{
  "n_layer": 10,
  "head_dim": 64,
  "vocab_size": 48838,
  "activation": "swiglu",
  "norm": "rmsnorm",
  "norm_place": "pre",
  "init_std_down": 0.0,
  "optimizer": "muon_variant",
  "beta1": 0.95,
  "grad_clip": 1.0,
  "schedule": "cos",
  "batch_tokens": 65536,
  "z_loss": 0.0001,
  "steps": 12264
}
Each number is 200 + 30 x the weight over its row's rms, rounded and kept within 0 to 999. Layers, rows and columns count from 0. The size before them is the row's rms in percent of the matrix's.

# layer 4 MLP gate, 2048x768, rms 0.293, rows 21-71, columns 576-639
101,211,204,215,188,232,221,141,217,183,222,177,208,193,212,222,166,213,235,153,188,167,216,269,221,218,164,239,201,183,198,173,220,181,157,221,187,183,163,218,193,189,234,219,164,206,203,184,204,199,261,187,203,201,205,203,205,151,224,185,193,185,172,219,233
101,183,134,259,229,176,222,195,173,156,184,206,190,184,182,239,141,238,256,186,223,200,205,162,187,149,238,235,218,154,198,191,198,218,204,198,165,211,233,225,214,187,183,197,215,174,229,179,195,226,207,189,165,184,157,172,162,168,223,191,198,271,154,152,229
104,219,133,220,188,202,209,163,139,225,187,199,198,211,203,181,193,214,200,190,203,178,206,193,149,213,212,226,231,192,207,197,191,202,193,197,267,203,227,202,228,208,183,217,172,235,178,193,208,149,172,167,177,194,217,227,147,186,184,241,182,179,193,160,199
092,201,168,202,181,234,153,211,189,176,202,198,249,216,213,233,181,174,148,220,175,202,225,242,210,219,223,140,185,142,208,208,210,190,246,117,202,188,189,244,217,175,259,208,251,154,238,237,202,199,237,175,146,200,140,234,180,169,209,225,166,212,206,252,225
107,248,185,189,206,172,182,178,227,224,180,123,171,186,173,188,232,189,215,175,211,224,187,205,190,173,173,191,222,191,256,195,191,195,229,177,237,192,203,230,168,186,228,166,234,157,213,195,231,228,189,160,179,179,242,238,202,132,190,248,162,116,197,156,168
106,211,175,154,203,192,247,209,168,172,174,205,205,188,235,207,191,213,166,174,176,157,201,188,144,179,254,200,192,223,238,211,240,225,218,161,184,177,249,204,222,181,163,150,154,178,179,181,238,165,182,155,183,168,182,218,221,169,181,173,212,219,181,238,214
096,180,207,158,182,188,177,197,161,226,250,199,193,184,244,218,223,172,152,136,182,227,186,214,174,166,224,189,204,164,165,216,246,201,191,209,199,205,190,222,187,184,145,239,149,200,180,136,162,248,255,155,244,233,234,188,196,269,184,157,258,164,175,212,220
104,214,181,177,196,206,213,168,159,172,187,162,177,213,154,140,149,171,205,193,203,224,218,236,213,216,217,192,234,226,214,203,188,181,168,183,164,182,230,193,215,218,175,214,186,201,177,179,204,162,192,190,218,249,185,206,197,179,210,194,214,176,240,161,227
097,165,201,204,206,201,208,177,198,176,208,194,177,190,207,215,242,215,143,166,169,195,175,230,199,162,223,139,189,203,195,149,235,188,234,222,187,185,154,191,208,210,213,222,159,108,175,236,165,203,186,232,181,216,179,195,232,219,245,165,216,185,182,200,157
097,224,181,193,183,200,201,155,210,179,198,235,223,206,184,182,251,176,227,177,200,208,238,248,150,149,209,171,236,206,215,203,196,170,262,202,177,183,232,207,148,204,139,171,208,121,187,239,212,173,209,176,203,231,196,135,192,197,203,150,150,241,187,206,217
101,189,237,186,233,208,207,186,165,207,158,213,220,173,178,227,189,167,165,160,191,216,152,131,201,217,203,230,201,212,181,187,234,201,193,226,180,210,205,222,171,177,210,207,206,150,212,200,232,211,167,222,165,203,239,211,225,182,132,208,180,188,184,194,185
097,222,145,146,198,185,238,184,166,170,206,211,230,214,226,205,211,193,196,252,226,177,158,190,219,179,210,159,209,188,180,199,206,234,207,242,218,164,217,172,148,161,205,205,148,255,206,235,169,256,153,185,183,212,210,198,197,187,248,195,234,209,224,246,157
104,226,228,174,154,217,184,162,143,172,250,172,188,225,269,253,144,199,218,148,196,255,217,222,204,226,249,197,192,244,245,231,163,169,176,212,230,170,165,191,209,261,182,204,148,188,159,190,188,165,231,238,250,209,199,230,188,225,228,141,169,208,211,159,142
097,189,280,198,223,225,170,155,233,199,221,180,221,189,204,235,210,227,213,241,144,208,257,216,162,217,214,167,201,198,185,119,183,183,197,181,229,228,199,205,193,225,238,206,206,211,189,181,164,171,150,208,177,171,185,217,229,151,210,185,180,215,234,224,205
100,174,202,206,226,244,150,171,238,174,171,176,137,204,282,200,185,200,167,208,227,179,196,187,225,202,217,221,165,204,209,213,190,221,163,218,170,212,206,205,202,197,234,274,262,220,226,177,170,229,149,172,162,194,189,207,173,194,155,199,206,184,132,197,190
102,161,169,186,131,230,194,222,236,182,213,211,184,153,155,216,227,212,175,235,196,158,166,147,220,205,166,255,210,180,207,248,189,196,185,217,190,270,198,189,197,227,249,197,195,180,189,175,212,191,221,239,222,197,231,168,187,237,184,175,211,173,171,190,215
097,201,183,219,193,172,197,244,224,226,197,183,200,170,267,185,182,197,200,157,172,189,222,193,165,215,234,149,173,174,185,163,234,216,194,177,199,200,198,197,183,223,140,189,177,192,236,158,143,176,170,241,155,206,187,183,206,233,208,227,185,179,216,169,207
093,188,154,244,202,180,203,149,183,131,229,223,270,133,182,193,213,239,218,170,189,215,170,184,172,173,207,226,242,196,224,171,180,229,218,220,155,193,219,163,232,219,209,224,207,236,218,173,224,232,143,178,198,189,196,149,173,202,250,217,175,139,254,261,214
114,190,216,186,182,151,146,171,171,182,221,221,208,219,279,188,235,243,209,181,205,170,235,214,175,194,187,266,213,178,230,229,186,245,212,292,146,170,226,172,144,174,240,201,189,156,174,159,211,215,222,204,236,238,251,208,206,209,187,225,183,218,156,226,169
095,228,154,183,209,175,183,242,213,221,194,213,237,170,202,228,174,198,178,220,169,192,213,216,177,191,192,163,222,182,120,209,172,233,172,183,244,252,202,237,199,177,233,238,152,193,205,222,206,225,216,196,160,227,182,183,179,197,194,228,201,159,191,124,193
098,194,233,213,160,231,206,211,159,204,231,213,198,232,232,210,245,210,184,207,169,222,195,166,165,179,198,250,234,145,215,218,198,170,261,204,205,184,172,160,225,207,212,155,134,189,233,204,208,172,181,225,153,254,164,200,297,134,208,127,166,209,176,215,208
101,170,219,220,241,242,195,210,229,214,209,253,207,174,230,152,188,156,197,205,184,216,250,212,214,197,218,152,252,160,199,186,183,236,232,218,222,219,243,212,186,221,267,207,219,208,186,212,181,159,168,117,214,232,215,160,168,236,214,203,182,183,172,170,176
104,203,147,176,172,268,218,212,151,217,207,230,237,206,191,245,213,179,174,215,199,205,212,232,198,173,197,189,216,159,169,256,185,221,208,175,202,194,181,208,199,164,246,178,194,157,160,187,221,191,201,217,208,159,199,214,147,197,193,212,260,181,186,204,198
113,180,188,198,215,214,208,224,198,220,137,150,207,172,230,229,166,169,246,251,241,164,224,283,213,235,240,146,173,269,206,193,194,177,198,173,179,208,240,239,272,205,148,181,212,204,186,169,193,241,206,136,159,217,187,189,274,144,200,184,190,151,204,133,178
093,144,219,183,188,215,152,189,164,147,203,171,234,203,223,145,157,254,244,156,154,170,206,239,161,216,178,186,222,206,229,189,227,195,258,162,214,222,225,236,195,189,188,210,152,236,230,204,172,211,199,174,189,196,184,233,193,244,207,174,118,152,194,187,222
110,181,216,186,225,215,160,149,219,235,181,283,191,210,171,265,171,186,220,193,136,189,242,178,185,225,225,231,213,215,200,227,175,235,195,170,192,244,193,195,205,202,179,183,197,222,211,217,230,178,181,251,160,179,264,161,225,196,135,208,199,215,162,195,161
114,177,229,187,200,190,175,160,202,246,200,195,177,218,154,219,170,242,242,217,186,183,210,280,189,240,222,179,269,225,140,246,260,180,209,225,221,148,234,133,164,239,205,182,212,187,253,189,216,160,239,178,151,181,248,216,190,164,203,195,221,202,141,227,213
100,242,214,111,202,234,188,215,204,171,202,167,206,229,219,220,242,210,168,110,167,220,238,226,181,183,200,157,175,165,282,164,199,241,117,184,212,191,206,227,260,183,211,220,170,180,198,149,210,204,193,181,210,172,202,198,178,200,277,172,199,162,262,219,232
110,259,200,213,193,200,151,163,199,194,211,182,214,222,233,179,180,164,229,180,231,216,200,192,194,229,177,218,178,140,155,229,206,184,169,189,203,211,242,216,194,211,135,183,204,219,196,227,192,236,260,212,166,259,190,216,241,190,172,219,189,245,172,250,187
099,203,201,204,197,228,193,216,154,184,235,189,169,182,132,224,258,254,221,184,181,190,241,202,239,173,246,167,172,142,172,214,217,182,210,184,155,156,200,234,208,235,196,187,219,154,146,214,196,225,187,210,198,253,188,204,175,226,185,243,218,145,193,208,196
095,205,208,205,199,189,188,201,150,169,198,196,172,194,193,229,256,139,210,146,245,185,240,216,247,165,181,186,209,210,206,234,247,189,176,264,219,201,178,186,187,134,203,210,183,162,243,220,237,204,214,204,230,172,168,246,161,236,169,239,214,206,189,186,239
096,198,201,182,219,259,225,232,228,157,173,169,167,224,177,202,185,245,192,206,174,208,211,251,197,180,193,147,253,172,143,152,176,252,222,227,174,225,190,173,193,203,152,178,199,202,160,184,164,215,191,206,182,193,220,195,166,178,196,217,197,220,221,197,182
106,126,168,185,204,195,207,128,249,169,179,202,193,235,211,224,175,238,202,205,257,176,233,210,177,196,166,211,206,174,165,248,213,177,180,206,220,185,153,226,204,209,217,224,232,152,209,176,159,181,142,183,211,213,203,223,173,196,212,224,194,200,198,157,155
096,234,220,254,151,191,211,207,242,204,214,206,125,268,192,201,172,149,193,223,199,154,176,191,169,193,197,174,169,195,219,204,188,239,166,181,170,245,232,192,164,241,197,214,251,234,220,198,193,211,224,216,162,201,187,226,208,189,207,176,184,238,215,216,178
099,181,201,201,209,215,197,219,172,208,211,223,136,173,241,207,148,174,191,201,211,214,251,179,237,233,158,233,279,250,212,168,216,215,176,210,261,189,181,226,153,162,183,178,195,175,193,232,177,154,196,205,199,234,176,232,174,191,211,151,228,172,267,153,224
097,167,186,217,201,235,206,179,110,197,190,235,234,195,155,170,173,170,205,174,220,194,211,198,199,196,145,163,205,225,183,244,193,186,191,199,226,202,135,185,195,244,225,196,216,216,174,194,211,226,211,234,181,231,149,161,208,217,172,233,229,126,197,201,163
099,176,185,239,200,258,218,184,206,240,208,183,171,150,251,212,217,197,211,205,230,210,259,273,219,198,209,222,295,160,223,160,163,217,200,238,184,155,195,250,153,217,195,167,106,151,155,184,214,188,248,172,181,230,226,220,201,210,218,205,151,202,166,186,206
098,231,164,210,187,232,238,196,188,184,230,212,219,220,164,154,159,195,220,174,183,218,166,247,251,239,206,189,255,222,215,210,175,258,157,152,185,180,192,198,198,168,184,174,210,158,249,256,211,215,221,204,151,204,199,239,212,230,225,170,210,131,219,193,205
096,246,196,179,181,214,193,264,209,225,181,177,179,250,203,250,164,194,188,202,205,228,194,202,231,178,174,219,180,191,212,165,245,227,214,164,240,240,225,161,251,234,172,162,245,221,164,228,222,214,171,186,241,139,244,236,219,187,206,273,114,210,229,131,206
102,193,149,173,184,166,198,256,231,203,141,192,130,173,254,174,195,233,243,251,184,226,129,183,203,263,210,179,199,187,154,167,206,250,226,302,194,175,217,166,238,222,161,180,147,175,184,211,261,257,191,101,199,216,195,165,161,195,178,239,235,140,246,229,198
098,206,165,150,202,186,174,215,198,233,182,204,230,167,202,206,179,189,218,187,181,224,229,209,183,177,164,142,233,212,178,221,205,160,207,155,204,202,237,197,208,219,187,166,173,157,243,276,186,158,202,166,188,224,223,282,205,151,201,220,156,158,177,250,169
096,211,203,236,189,204,184,176,209,156,174,183,212,200,150,206,169,226,178,247,184,208,180,230,196,192,194,197,162,157,186,208,244,203,232,239,156,175,123,204,185,230,202,194,247,223,140,192,237,220,231,209,215,200,198,198,179,222,166,152,198,169,136,202,237
096,187,141,182,194,223,172,188,176,267,177,233,245,192,181,162,182,203,203,249,239,200,209,198,213,209,175,206,200,227,215,129,211,230,177,167,160,199,132,154,242,195,176,173,171,252,157,126,180,205,209,211,185,138,188,237,228,198,246,141,224,205,216,205,221
098,233,233,182,212,215,166,180,156,197,218,222,127,179,166,206,223,215,164,174,226,219,214,138,218,212,217,192,219,182,171,168,165,149,162,200,201,215,241,250,219,224,163,226,187,180,169,218,131,181,210,204,184,176,258,184,190,216,221,221,187,171,253,220,183
098,169,192,193,224,149,190,161,253,203,179,180,205,200,217,167,149,216,144,240,205,178,213,227,160,182,248,230,169,149,167,235,173,232,153,200,149,237,177,148,231,203,215,199,135,223,245,195,175,202,201,183,243,207,126,154,196,201,193,153,204,182,200,176,203
104,204,204,208,197,207,209,173,134,230,183,199,191,170,262,174,195,203,193,175,212,155,219,176,181,223,227,185,199,202,176,249,191,170,229,187,189,197,234,165,185,185,234,141,192,142,227,205,143,218,188,193,199,269,227,215,201,187,164,180,219,230,195,204,229
099,159,247,181,172,187,201,173,187,200,186,174,180,137,230,211,240,174,210,222,210,175,217,196,222,170,216,249,213,267,280,229,170,198,258,241,201,175,257,191,117,158,233,170,250,226,163,205,185,210,154,219,196,136,220,201,295,219,160,161,175,177,241,256,208
096,227,234,210,206,217,184,224,207,224,237,119,195,243,207,186,177,177,198,173,206,227,213,220,131,181,256,188,195,219,173,230,194,187,220,157,191,183,228,181,203,193,210,207,193,120,206,188,250,216,208,164,194,169,211,248,176,203,219,194,203,213,210,231,167
102,165,204,162,231,198,165,235,176,126,167,169,117,164,221,227,253,154,207,226,183,221,219,201,205,233,215,161,203,160,172,170,238,156,205,234,169,204,225,248,144,225,145,185,182,204,183,154,194,227,242,169,211,191,218,235,219,183,193,196,190,299,187,221,190
096,171,178,214,204,177,197,200,202,161,204,205,191,210,162,235,196,185,201,197,165,166,196,131,216,235,159,200,244,189,212,237,161,226,157,240,234,151,183,233,238,173,168,208,220,161,221,227,209,201,197,184,168,222,229,192,223,208,224,197,233,242,247,163,153
107,218,210,195,193,247,198,154,199,242,206,170,199,203,138,170,182,195,219,273,172,149,195,221,142,206,198,208,221,216,164,212,220,231,201,209,197,237,261,247,151,249,222,194,203,163,195,177,209,203,204,133,214,224,198,165,161,218,193,226,218,185,209,236,182